From a checkpoint of a small transformer trained on Wikipedia.
Size: 14 layers, 5 heads of 64, MLP 832 SwiGLU, vocabulary 20510.
Training: 861M tokens, 3284 steps.
Each number is 500 + 50 x the weight over the matrix's rms, rounded and kept within 0 to 999. Layers, rows and columns count from 0. Numbers have three digits each.

# layer 9 MLP up, 832x320, rms 0.0978, rows 462-634, columns 240-319
469473436620495482489504421488547513554493469481527516486503513551470455516497494524464524471509439536502502432529483509582444458516520472479426414488562533482426553517512478503521472507520554585571451505453480478545459483560402495526506501
535490489479507485448603497495634549496454492469520510506536466441430491583489493500444533482432441477602435455560573533503470427575476460453492479536455549487498365507497575511434418573530554480552480451535497491526538485516513540541565511
458572497449411430536520475479499443511462525463451523517491482548510487434409514527434518500517444462441340428553460500517467483628509506465481458476491570424451576516487548521506623508526438522517529510515617477566419543459506483595546468
549466569521461463505494489419513488519458542435514533574487574480423544509530485560561466443486495447543381558490442470372437477362487537524544519471484555484417455564460439510401560513436554625599501431495548468502555550429452534508505439
546529516520480531448465468602597592501477464541426542498447447439534441483520448519461534496633512513530462527588503529513468405496480475399483510497460445484496461484477612452413539534475530616395477492377598530487472559525601431437522412
558490419568507487518474561542445540488499524562537476559527405463467478588538455392480487557419495500473533462477486463485508488533494500454521531566561496546522428587510475430495535505417492518590524585482544563490502503509394461506464420
427496396525389475390546531573515465394540421499545437465483514475420450471533544419406473565540359526524504489552441505487464582450566428454596563520467622467383497459554532434420519471545466435515496579488485539532509533444454497576447535
672474479448458497530413498529529493506443437551545592408498531479500534495441449466457458500521523528494423479458408485479491444625479431597451471564507442427526588372490529566572452404565536659462503574537467510379464485486524413446551509
573409477489383545443610533508543492465521521569477556487530483539436545502484430530538405558477498500479462458455458544532458552452447515547508509462479464520415488482525579521532495487532509583495467444416488581433538477480536525490499455
445413459484500464457507590526500505521463520545492543492519523564501494481550408490566577458435442492404477481465480381510386490606485374457495506510555508512611512541482525549517522561477528504486510497497499513518496566426406462537391512
458541440444512387460496500517507539510467488545486534465532443452577472439523498537526494466535568491437500492562472464398486450450456414524471518473480532499510537453516564583561480568567505558512593413521469511563440496434484553417551491
555517483515475484535451437493411395472533427542416490439545411465385489442500475504404531479511507585412519467472580530468455551404481501454506483526449559498526467424524440487466515495547495510425454516548379486536533484416467552485442522
493509440475483537569436545502449443496425584533551507483457503531501488406510524546551494543537442557524521570364577563505459478416532566628472516518525463575498492390461572458486466492536478492513494497497485427493448595541580453690533490
511486552505495441438548428481467492488413495524484593486509492516519486470530563545517553511487497523594502504445558563543644481510474515545471584548504474663395427560488482473485515384546449377469609468449535539547513525565473514485422553
461485570514423517579463523477550544370560480418517473470548510421545406497446577416427563476480471545439588563465518586487605396456508506582450508494529406507579415521614611572478518604489476518479470440493529471535514483463661515485393512
588537533398475519519505549514436605527464472490545508527440494392383525403473537447496494548498608514517499479409476538557492473517496512544563541503436505536463422414517444460452462546549448425534402501576530529461535548434533437484468539
535490492522500531561519589525533433543535441533502499459510468487526531413412523443534458539539623541529484425502464508561467468444443599523444425449551511496471532482409477399477448566464455629475517452414450519485470432457526424539499461
503403468532499510517533589535566461414399408514534588516426550508468602524459556521490434450458499463452447486615499457550501454516414505450514460416431513558533460588632462490539630435560440535548469492514468476437420489470496470476463509
461537509567592525492467528476490499576546414514581563479542512493546472559550547489518499572480511537593426435512468449454508532512439473485435461483615455523582399454483515486488489519490465394495515562492520449512495526477522534586524529
494569533540658451439458500525468439448532486501465480489449469473433408531522504557498560535560501522489538500562492542487505500496559483421533557462502519434492458474508597553421512517475470480381553464441473535497525505507488423505527514
551513568448499455448602437579565440481475577533451487510469439547486473467479537461454487479465401518515406419584474553512462490521474469560384504504513436446480493459496519532465438515516362534553491543389429528464413483606496411527485496
441464504488508515511531490549617440557453430493396459493445573474540452543478535522455510535529513447448540446432505469436450544512468555495416543475465474488438585536502410588378491507505466486488467468412401512531488605459524512542467432
466572508526484586451477476650507539465444522485428477454503526563516449525432505459428516459533466484496478583404619588552500490486645499515533507510435633509429556422394498491517474482555467604508481386487506469471618484518487520594607427
470404435525442472532502494606470558538449496560522425456552498429497392448563348446520521548520522543481503426528557542442540504557503461542472472333532550491485534530507451501548508435529558495462499421485439391516519553465435434510510464
545533497477528507536460571490551527533464524537434544516457541557459577428620523467432497454552435625513518474448588458552512552535575506539461461492528455495564470531589424456479535419509421520523441500386546466526421579560509520481492448
475560420557546475510428499425474542519502396494472520458492481428515549510488465542537538415591530506522554452508465486535472511500458463510501509473515494486531480503521560507512531562525545497483517539432519482501506481529491592500470490
427473427499546539487436467529506489558435496428536443458370602492555577580399481487428548586442457572443461480506503527425563492618431494520522436494506430528526534533515585415500565417531476459566586502428477508528437487526494476492455386
606539440565494587487501566444559465441482488547550497483446547439542469471526520444526516544614513536509553445516452488479490496470518459539507418544518556510513524454541473495570443536478524508534538561509542502550509492498532520517506492
492491467513607560588463530571509522613485529553462540509508551471520460538605568479429474516531565445581536519495424549489421470578507517577486427530408520476533447582530520453483568484466438426605475377473451512478509510511487391660506514
458448463639551496487479582474468420484490476597527493541565501604495571467463532544529467476515582463579489471514496393506469511456465473471589556557413523551433523453451530514540475404461490459451501512559542462451478620568520564563420574
521508514538428490422449530461510504498499548421459525538540493482480550451418502444547490551547540575487575505560420427488471498554560514550473440451442474476460431491578440515465423555583530538438466624587546501434496501454553443528493544
523579509547532473445496519467476420530619606565545517604531646523448576683484525540593555533446496463518469554385504549536498505372522454476548561550566493507467594513601506439450427424551453576484533474520481500568453569528458508466502520
536440452568463390544529507492583551404461548495416547532569583541444474535474485554535485541519503489524397496537501525440460523532476511608483441554397500502604463440473502490515503566425572522526498451620511481535500482523531554458583489
473501488511561523522537463531475525477534441575486504500510492425541473477582527522513510475473503411569486613530563543556525452549572534530490486568412564474587531545519551415544472443453500538538507494448484464622467561502371517546502459
451546560436514462484506463490444522539507437456447484478493425417562515487555604460517534510587463487467450481456480459523448572498449492474443384464470513471456482608440558486445519475417464519470418534464443510550562396500585540515476502
529517489491475643465472560553474546546475470492626501493440548451523527501628534486430484562511592523523495540469493504510493474508508512466534520454502506553503500434517493494602443656558558453454409422423503464460566551446474544523546456
509491452543502543575517573464533607447486433538461471517525525407521500508569578466352534491496517508437562507552544462399409461515507525512561462479452517493402558453554467464419520487462447439524480462552605468410533467399500565514580564
522478517509552453503448558507537510456471456476484530552435520531523410444467575497515407501533481496559482457474497450449406390550473598447539602442421475654527569467467574462541558502487438637476518395402478494445493453525499432543515505
564457558566507470475412467435504510538536474480527422485533482544493514455554458506583497542553502459487422536517568452541454496486494488520401478549520483532447486523444465465506482525448598575451394396555534496538482457485508491557498512
514519506393468399447511540433533519491609604480516525424533533549492500619537469437449534530489568532485441485535517504528451547461509600495547526491507546523348531532483585452460460475496439437543545470531542515500545443519471470488469551
495493435491472472536470513432524485512478473474567486597559526543526455436521458530497567506516464458445520484578488504520603485537450443569475425442463508448549496410480494492597534443519546478466548490550455574415467493497492431478574497
503557503430538473452557498455448540549477513454482577411593628516452542522467498508511552431587410504627563388571472431423593513506531579523560521553440503472411471539543424569504550474479429494387479541615470503529545527558488542470515466
577558529502433512489422533533482457484474553486524471511482440397446458530462501503496457464471662537484467514459518463535492483495474501486488583549511447501480506582443531478465503536592466454454557504509497419495586422506500549461522485
549455523501495492493550479579410473571503524558523507510523558559468484474542543604482569487508570535409417453521569534537505507534493508410441528476515461467499562593541450482495488445497554581462470461500503459538513420543490518544509491
540444430675491506448591493471495579515480481521440469575545454494543571469653450476519511536519541443450517359591472488531521491506594606476499543490536529538480562519478506458540396454487533488496539423448499616516491477462549579485566438
398443459433362484500462468423437449509450435555449506420584465467523469517451538515475441485531474529536585467463555454558471477481602539470558529431459454465544558530533446559561493528492457480514384470481482673385564567475428427488457433
490434422411437511438482380480520495439487432595563515545559459594603451497531574421506544512516497504527488494508472501537556555520446555411487494486516529514496447522571480467532507537469540446429574572499502534527518502473431499411548546
417586579479473503502521575551476427426421459500495561473522452493482593460522462546552595521608539526523494530529520378537531566538425467612533490448543510493450449496452529517527484487468485508492566500488458487510435482499571524515529498
529489421468458477420578466502500494480479521493526556589473524526501519512469499432616417447507402490506557444530566473483460491443471458529494595469447489413482563475594539493395520453596510535528557446520551455572598427540506491466436550
433456384575455532465538434426429462560494462540504535477496549468450588519428528525500464468500467518534462562531496514472521458457451628488474583593522404479456532584483520536461611487527532490473433403428566561509494528496456548465435501
462504543500524450518452374522458475452519534632514464498565584484517519458425442520428416544599608479451516531501514381345517578573468470529504452528509502469534448493475530437492419522453498522416418528511496430519418520526520592474474532
448495509501551501523560448449411485462579578582475433451403499436490558472449602430482544601460431506567485593604459540464528544544507479464627514526457563512542438543479480505442378475495532423501499465504421621542513532481507568415559597
524495552496465516485431441470453472545527473505559414567473602431459604522500426483460430441508545617399550589430541523486507437483442432503428615463518438523516532479482474513529474555508536490459496481494455506503392448518566415566514494
541584478452466419525457556530514592530530613592504524480524534474471567535532404526482508454462452384480509503443411539479477501493427558521551471475587507495607511517581517546425450404494520494460546526515536586488411522408478586483545555
544480454494549534471517473502484528450440443416455557486483512430464499530559569527463521563574477472499412392477460534501469471576473523542542528483474488411459400516540448466501500479478514546425513494540500486482555517440543499554544489
454557481421462486551468494451500446504476490539496495520449532538519453445532533594483523511573424486479497493484490522414510473428509457524559434513521501537435540483506509529511527464544369479466493449569478501518512547473533543517439426
511557454552529479561537574499444500459556496487553495470562576520485474615481480508387454493412533592581559522531441524513553522443438484453508513514438550530525543581552433432495530597490440439554586505509557568473464482541555516550476551
492470475478513432509438539480600479397417501447606402499553551417541506485523491474502490519416521479508540497507405499576538550419572389577496523534547505489526452466558535449454571505451503568491473501489484539588577554510547553485506523
485436447482567445589437494480434451477464450496557497412550488589472492417485574547455500511477488419484517373491524467510556530510500530429471462512393576413504437488530583482601484506508479495444429501494495419509573561441499533580474370
550451514517499523480586515447487514495551463515491490570424566551488521476455511503474455558464529483591521509473556415486572504547582573407507524494573494486463545472403504500445457512529506525557570468518585545481479513538519489511462597
562572488445547500390464475451590419496481447490452504503540504592473443457489457468528535510563529462536506466485423562608527569595495469549493510552544535562534527486545520443506523410459532490518547469493549476476486596539545414489546479
417496573456512571550474539549550564427461513417562474446533511505556463520500532513484513516578481522429553522553497445494510490446538478498478575472522499494490550491428507496538453510428520554433536575562443537502496530431563464492453471
571576524499475511421444463453450440457564467456502517540552480503438376481538538518472478550460424515496532493554526580551485454539464480493522481480519423463491532470524431454593487496556490529626576544432498436466479644544473507505449446
461474513522505534484475600542546508496507575541414526532521443560493446484456410477525485491564449505499422608484446413443455537479467582439544546530509483480474511506567479508493544524489487485486512478499466523632406544475431488448498591
443459509540540549493443501533493541562469547575553499499520494521446579457469369478393517517496560419544554523503616404427565580457476503481479459394597558468534527542599393520481507448589587485483415623516500494511437440411490450448481486
464506585464512487508532488457332482472437482566582445477514580544516504467502504395557529430485547538458507473481493449455473508459529528499539433567421504500444421391516416416446477577462595478546483489562498516497456587567590511597554430
444442486474529505544494505533499441469532498490497454582435436561489490499539395556512488530508486506501459524451541537455450514416466445536600540521472505548543498486538460471418490546474517467492493442447511514548494514465435560500528587
477448486486592552449502592529494558584593460474410503482544573565495507452553485408469567615449505528522520464517462539462480476511483439478418592501482449565564456380476526517555541522486412473513508519547470496577613420492475616446586511
483472554473519396535481584511491494488475464493492480577531429574626417433603562483480460410486456546568549578597489523402496451500528548510481437521482553612494512511431479549490493442511506502479448485572417446546547516486493536581532512
535468574498451528503468548481551512566538478455481539449561372531501547403563426553452519471503490510574456484537486516488468627570528472483544411424578556542438551443459509505466444486576500467499501579478402503481532403435457506575408433
556579481496598493491539419607614448596528465507506563512452588493509468505518449577467530552605499533500539531497500612446468402453451516546553551474572440417594518610453468495553597551513555468518529523439489519422464599512453486465574510
542475515497505554444373405484444502467417463516457513485500436540398572518412586519524425547507499403453563482602538482566472507562543640476548447472570450466486469490491494489433557450475482568478462545539575508442527533566522531405479513
442402408517522555548481391494536464496572457464481581448491511406573487515459500441470407537539466438517559628565471477516535438491496540466532589474536499475512501512504414462516580456547570529436518484492445539546448564547464450445497503
546431527467634536453481471512403493424574393448457444482567474541531499564582556492479540504585465538419530431451517544541474574572523540551503451470579447429610495543545581460578512521504521531431495509556490435444536514585514473491481361
506455510471569547454509589506446486480561443523525539542524531455451546506439451551451522510554533536410552446413463413487467614485497545481500489602480588455503596494440506553579482493510513577599444586548520522529444529412524531495449577
527454438454475584460540549449510395468493456421486497560529519443510433429515478477379463428523524520558570501562492506418497498536551499526500511459524504439490529440465455503472538547562496553442521505452520531610475537513635503402607493
478454525513517498395407599526492535583552411470547488466429499475509492588588570613412521541449479486494513503563460440534444595424468462488517544457500440382516506468467519421493406427500446493572497567592467496549484580511453483469542464
448466518578481402445428482412545505459469552475518479481426540523516548460502519483457480501499508554483415484534482461452474434545557526501500430562475527476539513475489457525542441614536472462508500487487434463406435498506534488515505510
464454436474533540438579484474521453541491489556502496479539443490450613471523577503467536545490599486526485486520527500516474464454450467494461454474632411520564544518568586501515493522471577518612471433509483480468486490542469473591468498
482520424611570505554375599460499482493573527567581476445492496523496510514458547573532440568531394516467575556520520535524528519508447528467589472490551579489575528434453493465524521414507511473572570421522411458537411473539426521496590517
471519446543566495456474531497480487602499453416476456572529550464481457503575521570441466520571534440473618551373472530436395509478518488495523472518494511514457484415582457548476445555513522443527552627419590445490480581464475454495519558
504517447513449481444540498512419521488536586512534441470428532444509490566562552499363461497437501531537495462519542447514531446524592558564467551555459566490518475507443514557455435567566430482564398474496566513485593488557459562450469572
591507507601402504489464455470519435529490528484479499520412487475443504433500489456530351579485500535512443487470527488488486484439464487606547522505528474517495468559500583508519555528453523514402543466449492429475329518403508396510516437
546529591388520573490488591482475509525454557516489455488487522420523417482472532564452404561510464498510466609537588542556541549502503498517407593537517534481567502487556566546507556502478480515494589522468548534482550460435498630520447539
475425530516484500459604374514583553517474574481502595526404532513549475466456586466538589469459536490557445433510506468444573443496519466574447469544472600500578559533518416623492574432445491539521440457450527554406516482504529525545583553
421402497394497514560566573487473509533538569564464572554624513537481550539464475495517495587485523611420580473411506518549489460375549577533510570471548463506545473518495569537458467441560578543471482515540407510592428472447568364458446509
514458561498545548442583566562542520520533534479466456472503550573586390467455406529449490492546541471513533438470493493532552580466467433449426494476462528379493615501558521506406464470549447505468440454552608486557535492540528505562457353
469567490427464551527465374470473533539442451440515541437541447498460518479480556520507486527508451511565463442433580509447513497399510524567536563518449537523458504453493489481448473420505557477459449473570507556452455431485435529544483572
566478503559460518454488490405454515513528523473404452490544396425513470442459515516455605417468535535490472582542483471581492539502492531578567553407531452481424548528562493544471514574469400469483431437496403588503478480393582554581461433
537548477590468552582591464560513442487631415431431480500531437457443485524440505472504492470523435495475468547419586559559564506487522439518518493469496493456521514459526501457530456560525488540535538510583508517542531396472528467538601465
407617511495490533521481482444554580491543510506514485362472525495536551474414474493451570435503494497452500569496555522491395495448554499503510506457549448590549512434479558401491541590503540554419561570559614455552536487473497392558536522
451440511524434501445546544502469436559491418499439459516516617501466402589476493508472489500459506509481495429530547525446515480524563531504425553530436487581466549519607419539490552565467531553476476480507547487469531554554449494526454490
498403437454575470529541464468578445445414450538509497458568479433444515566469443573514481589560468494563445492452522545499388519520552544553444520571528542564528501551523492562488560389495524614433515370573537505410520526448497468569472490
570465473471469611543425498519440499499551459499470530491460518498384592501576543518553552456540492487523490499471510557447510578471576466526543441545510495526529394426522511494592487492498557425534459535480383510488437454517485411386518511
464471478503432491484548456520572516512505511525496519475481564454419507500465425521522487516621489557506490555556482584486460640575477517580472596553422460461479508462543491557473440422476412510554482441499549524449540499522464509459522445
511433375501517465518629453524451370447560480444460515473557400454540457535537597585535433599534457547515585499441421510579527525510486526488492525477499487553481497585490493528469492534487593484497513547452526520532454412524438589572508512
485451515514493487610495451492559551377491515480497522508537401494462483387427486603539438469552559432515435506486471538466545518526455594505526410586494475469479485411494494570464502499445428673491388529454534491505553569439536511536498536
487486552454485583563547447403577494569548537475475529537464543482533465494554508520405536565459504574471592508552536560377427562443462550441432461530549504509486506461626411444538405469492549533442500534473462561579433622465454532517466453
430460473555452527585517503446501541470531530544500484477445486544389494520586487493476574517506528545496539532560469446540392515499501431587421576544503491563453545387423420466551587450492474482515494512517488502533487508506442514493452412
488423518548518517458437460496437460493540432491407522489441477558501539549529473463596566587430513554528463591520451595501536435521438569471579445427497435400403482479545469411522459445522415521419559380404531576474548536443512520437419492
507488571606488463404530516444442513550458528455525473469449505475468419493476492512409508559513511544555511545472550376580439487471492518548518402620505534485511561477426457511430551437495539506495519508537479398531509522448415527475424536
484521408593523510526549505480421500502491544435518569518486445439575515454480560523472599530499511442492464558551455459570512491532593489459518506472494478448447545432492550470449574575428517527571460434464547423472464573475471501514467394
459351514463406479472493469465525516452491473483592491514485538552473522473582492463451506487527544495567492543452546398533492385548445457518566482447572530530493477497526551478543495403481470458610355478464470508468474419441508505499456486
548561447507606466521488531543458493610449505472469676545484465453514429464506359533430471471409526512522538535467498466457418417502471460459435539480520539602478453487546488432439507447505427460465463457423573478356532472530449492564481584
502628511480519499532589588499481435495414536490522569506474512507512546464427505540487495466390514523461475453533428457517489485480561512475528471569483500572563565509409513499493483428430525537525456508496470494458536410590498514488448531
506500508460543547490571501435442547471584553476568528445433526435516481480464539470444490485596544463559550508510538485400449450476554365532569383449413535437407464542471576585503516543557417524506452453633443435553533534405466503518522582
549511463474473519437542450477536500505452470506441493434441442486477468489522493504536538534524535552534481467553523535521539507548525563418544444510586492499524426512549570589495447413439527479560524541523521498545452448569485492536473533
504565601504500519509476450492542517511467567512534377485417397558459500510414471583536635511507439403469467577527597522486486504456474535554486538487467552453434542491487472461406531519537502506490519561518565552475468519500495483483309513
481447607616376532485480470522536527443565598541479490517431450479481443502498482521527521522507525489460553575476570557343518421531471404500570550544467442433522565566479495496456469418501518537545493436495467397488549490595454562323499443
473541464606446449502557452516531522529581581532562532465389503554478500438474492494501622488502416537480554581417472464447497568474456507578456435551618453556550474405543533505531546486490483495446329503499543470604482512464585477504502568
511427459440529470494511524502481567488522561489523564463468489462402559463646504473448477548442524486513536557553496638604449516484462555490398534442499530537480462506499441482544460635531478487470523485517455576461439455472506554444532488
545468439468486451517432501545499471518443494388453536535489531581500508499538518496521500538433466492464466432468484454537481504404568514467467519537491509574559515540448464516569451440511431558531535463516543501482510383451494522504525514
590526468511488548387479449433545488456507466475497621489452550564535503563460526547522517518488430488497456483476602560542556538397535536466427478539519451506552551489549613558409559407462479470466502516489561535491553546498555488504499399
511521497471359605463464471533503465486432567472540484469588528485507481434542447515495476495497565453477563570627504504515463579391465533438527469518553497512605527486487545499537573515455459507518486482466595457499481486500452459546519398
566505530451459440569521456518478442571399471444488538468519516462600524452493457510550402555431505546577504431491488465384561484488544478528426398502604621432501476488390493486472616513563534540422508549445527487555493443489447574493548556
435529490513408415451500536603499442620497564347588480491414529523516460521493579441523562551509502475464525482488525552466495519454527570564548582516536531523465478582497533582459573562516508512547479461505545483509707503497552508446557499
445506585525426511458481493477524543486461601516632495402453574569527529445513587536534496516537524514524480448519438447540425552536484526492442490512550507555493551404472460517439499557437449554390437439441555489464468475486440447522507570
606500480543448463492465464465520525493551433513570471543495516527547501503473581561488421521439519507426624496478469526486565493537460553608476551538373592524445525436486425636607510549522367475437509563478609502535483470500507514481536529
508419513602476486541439546457521531484562599587545582430475503493403501567567468522434448607477450483586522539463533552536527578464434517492444515523517523371476447591499470512397542506494492474379551484568534508470420555511480493415559587
469547489495476477548522484619543538526490513524470470553432502547534492495491562611535523503494493586478476539585590456527490502441455589508364477480501521413498585509523535473532511490429518489600404599468572507478479460498484490496473414
501548456582475587552385475467456513461457481487463565493472516586456542563445552501518501412508574448552486546554567477481505534477453522446479465459474446529511578394559447541486435485601523494540450532484481538559490475452530471519445592
511494550584514418478570484524474469565572562488398542424535546481417533431560491450525445486561572542521560610518427513447498456431481430514545508533535618492546532496417499514593655604529494492534443553392504524596567519412536519492484454
524475597437565520484491456506517485496467466417523451526466445490563519477489540450546563483561451449452594491515407491589561414578548500513530524537558514565377527493562462532553483443513488465468582517477591445529528509558565471466529438
500485492522548521534514554503512517528447594454482643571437526491433608496460541524430534439541514462495479435445402486504524587509553605448443526503443579411506512479498532542517565524448551530447387523519578405454525513413522483564536564
447437516481539504492487495517371528529532434392490504499428508598508480419451560541605497512531511541539549464529468491493457412420458548545382580545481441551450547613433446474470539369455514558458618397519407454507549450531378412514573396
530441499485456457409495526476405512525550524476545560477532566493489527500547499505538579527488500475495514492556596501422494517451479539497492595513550464518430491460462474435516542473570490592610528503393532428474542564454518526481550434
384513504467547420530460492432505476474517508479488599421465492499421461518499469548477478431552465485547499470427513531509474519467509537445526506589576438525484491552453447496487552490473477582549458456479487450493523480387521567535559452
625465494554436546548537506487437498550530546513482491488442613533508442535511551562497492412537622540507522615537487441509490497546415538545427481489474530488532565510507499483521537519501449447438464556549535575476401570510548397493574536
538482573458529400437493515482533628494634478501501510547574459560472563515579544462424480520532442550473389581487425458615470479423469497479525501562472497486521497544490490521586542452443546525476501615394517463540546481519412460490442539
605450489504522460458508528534510464568561468448485469443495453578598529542490474418497489514480499440453615608544520496511487487462483500521496528403546529460534521517428526458495502484475493485430470593485478516438515427458511523493437525
389415559548534550560500581560542512386407484521522456528562463502486507547459532448563507433493491529501548438493487497536521522574472494443458401509512460459524477487539496470571445594433583656458485537518539571536462551389411487434493430
575462546602475511557588426525528472529463448619428403501561547528461512496560443469577507436525513433562494450460596522502542428522438522502452461454560640437428465574413541544477525565630471465606552527403476528511513510416416525556581452
448467509435548543398517496562535446554511521519498515476491488567465504581519469583527548525476445482418501493505513497453475475510500516453508469436499483417500464504530569449394532432608543508470486510538506508508548467447473532535488448
494547587511560590454556522496537495576613518549536498425489451441426454600517373484500442442494488482495557491492601486501544528507605469397539612502528506533469571498562440514451548491398549542518550553475478521550520495516498438574524503
515470548425429581508499445441494512484523468540582418525502536403541512520573447458522558398490545481479563500453458488572467526507412462528521542541561573391499540458566441511456574440500633457537468493465516523583462465463490541416411439
485507526465492507450431490491513436489417462517547502522503476514564468561487505484586460385561558432529442407593509381518543546366492563504558512512385460474479559550532609482405401503598476505537483568371509517461434381383477514500509530
533434406511500564478546479542453541462435523566451454540447389514655458599564484530531532426514537465585603474399551456526511529534514585471445539511428487405465404528475446499499482478585526391583492618627447494608480510518549490473447542
589487594595458448416467514466543406490519574525537565538442508545475487471526471420528501553464479412583520479455517492554615609556581465499581429447515488504503454410518456551584549470535518525458475506490534528497538507601482504420485498
535490535552485445584498531406450599564430498497387545503528479466408531581438510456515451439503454632473477530427572457506462542597553487366478553566445393490505670525482567552539517465589520463494509426500431477475514517510490521458477480
537633462482502527473450463391513434498522507490510508522543526506556482575530474550471417523531450577479460541583480515503397454519421402467469500472439468523416506422526543307491446591512514521507514522568589519501453546460451529487481420
480497420497525433490510524457582583482570552502426396431443510503448495442493519461509484575552445454503508501544575447473483533504531424460461461568460416456364440400577450563393458506515490547492486436585531513493499512530576529542438428
555519522498488554448458498498431543452471534516422539445479505520430491471513510467492502533469475465572485423531467526514426567582448568578521497579480524478518541400509550490539551525442507503468486473395379448510505514548505534517568423
496410458569485497458453508517451465477530554532498519509471673415494571436450510558459486443467417450569489508466377527597369512478508489583556487491511497534501472521533514461493537456412529574449436464504519482510560463577460509475534519
415485514565456556513599512462560442498520549511517456517441489576480511563463504478499509532430476578492470502459390582506480525429444532456520551533566501564581521543533525500444445596533469471474491493456598521520521465543517590390412495
442480480506552475553499488462416462551565497462428499580529538553504516465460417464469469497592486441524494404443404469489430503446593495459507471467482498534556535493494495516533529527518546496419471460568493470522514516503445588545553470
538539564488514508509520458452519576406487448507586532577381462445550509530465502370478472494569485537585453488524464431510505475418494472479531605480515478550534511473467478536470544529497493589553521381623586538553434378525544547453387429
418517476533504556475453485542463613523515502502480464497511517532581469405598480686509486486499533518523502508506450515482442572437435511462554534480507444479566538470522522517604466514468484511445448462460513523519557434463494485443482476
516535514516407462561573567466451573611547468422445525508425435402475471495541478493548448488502457552421567519439438523591433483545495516545508550564463586445449478517503535472380423469509500510512556405451461517619516527585449498509573513
556489453420534539593432507461545530621492508463511512583531500592511495462477517553530518538468562498433553564424547454624635566582473586548472457408457555518450574383471463500556439489497451557445539562556479493552544428563516494502462537
498493577455491525534366531548438523527525455538490510548497500603594503505545525499524576514506497466504435540582524421511432453514595410557420498466485489570543480506588478547482525546424536635510481474526488447486531587467474414525515484
590551514573406478543478498550472459487518451565537516574512489477473471502549539499437530526530489515493534460478557540448558581489517430422517400453563466463531547419461473494429499482491394454512485463535610470452531536474544550485464483
495507523517370522479463480482567510463528488491576481508531507517352487439552493569524460502499521505479588507590515520541511483487604555539492533509509450583525396560515584511492430497533450493546486459527529518433455518539513431538563574
510424519420550508580579570498506521609471479554573553465478500560554459511436424466466548475506538543417542502472461422518476483543495579433506561424544488475439432564417463529457420469512479473470544459506515516550458476473443498486532444
432588480528489463479512491510491485424535466547506486563451533549483508534486527442504484457510525529540554537512523544467581467428472475477469493562477611515513511467546519461487515453477510483486488453464401508580604526417524521500506517
460481455407548517503563525459575523480469455448508542396455494420490471423537486497540476548489526478453526496618483438606500528576519572491520455427548440502485489541417523511524439449519472505527527472462464404450574514493455445503438475
550332508470517670459566592515500394537597589597530511415492499534498573448381455569541541515436491446474456480514450583509516560499517578465482477456474531573545605521494487526530497539492545580656505535512490439400454540473523469499449439
550396567529478512477523489539595526469483473567538516521514489505484501487499506491438592551512593449517455414506548637462547453602523486548424554582433454542400523491524515524365404517520418436559473545540603519485459440452513407499573533
469516560450509459491498532535517539465439509487529476558553455467487416511510544494515545509603499519463474487580465496529425511476508572504410599501431489538424517402452448460460468497498478556488578578557521525474510511471530500451492522
479516449453484526539392490486381441428545475549454524566506489531435522517481547450497571575541541550503465482526416495564582583541520513503508565476435527427562515469474531532449538470507482499512490518580546546516499412575491427515500486
539462633474482598415479466415477493505436499506506557451571589449463374360542475533444567471482520437570493482544510402425505488496553579472524426500469538476489511454566573559567498517502470485429490529560574538412519500584492457450442566
540571496465543508359401554426519451540505514606526542435408521510558552522494423492617615552441505497529499506467493610416527423447512513587492532445600523499547595482514537475499465473606524461482434465467438551492429538524501433526546496
514521506566515561597438512547402540487445407499504529564503565538488579510470482462511562434489471399544455571556486529516556516569441534491533585500428517510463568403503459530476565531571533509447484522461467520441498469444400505528524459
484447548462518487571491529502520535461569585485538634372518589538570497476504518552509545492552519540583485451582528549460407506446441493563500474539480462520565559482558539493504479558438475546321496513510477515503540515480452493365459414
534502453504458480499575558555439525440415589518457551495488594448546479560463604451562498453510507585548470522527453507481429413426482508499444491491533544468525521488499500518546504502499548491466557491513575482534459528553506447436480467
546606536477490566603478459401532524501466602417495511531487554487516446461493380377402450512500496519480460489484427450499482522502474521613530480506501501479481472493474423502592462494469521552440561517487560533611517470611558465522573484
457514487510558492526449509472582477439420466454423529483460506486531496520472570383549541572539546442456492529475524543442498484436516554540585501506528412485458397529390488499498396429489486555383408548515500568435546499435499576466525520
457530595540451624430418370486455527492513588510428598558562444546472471498565462415540507552482467492551488497470558496484504593523541436514593481446494456547431505456533517526617495466492453581513463504565539619474492530435475488370511555
576551503529508516472525463551511567436442487449420487416499534467497494483517494525544529494505525448482457535482458383495483492414437500499507464380470518551555622467571548526463480514434553546446506420517579616590395445489563483524415502
452450498460487531483480555477462500451533522443576493526525475485498547528599520589536501554523524384459578447593483460412492477448486470604535456547517509551478421575504546494450412516543514392458490480506514522434564463509479613440575485
537451475469497460492369477488524479492546491442437526564488485527548487503552556504482585485493470522541508471478424484555511566451596488585414541491487481509508486503512436490528476509482467621490496455524544476524491411527523598520572467
522506550468414476497444476461514547537507488508455591448456581505480518483587481484500365497522457531469524570547474518594464553492495503557550407572456430571531437523539551552498463515521589479560450575568503452489520396531549489533520477
487470512440498528532530502446464472517586457436570499504560444527548502459472530515588468466506598465533448383498511478536466411497530490569529524401431404431570489565427598529502468495571485563548537492521529512552599467522590522484488531
381532426603559479553479498451477526496486473550500409529535467512463503517479454452456473515464458456520446509571575485440522497578551513564470489570485423452489529428518460450478534478522540480490484467485571517495523537509594499490421611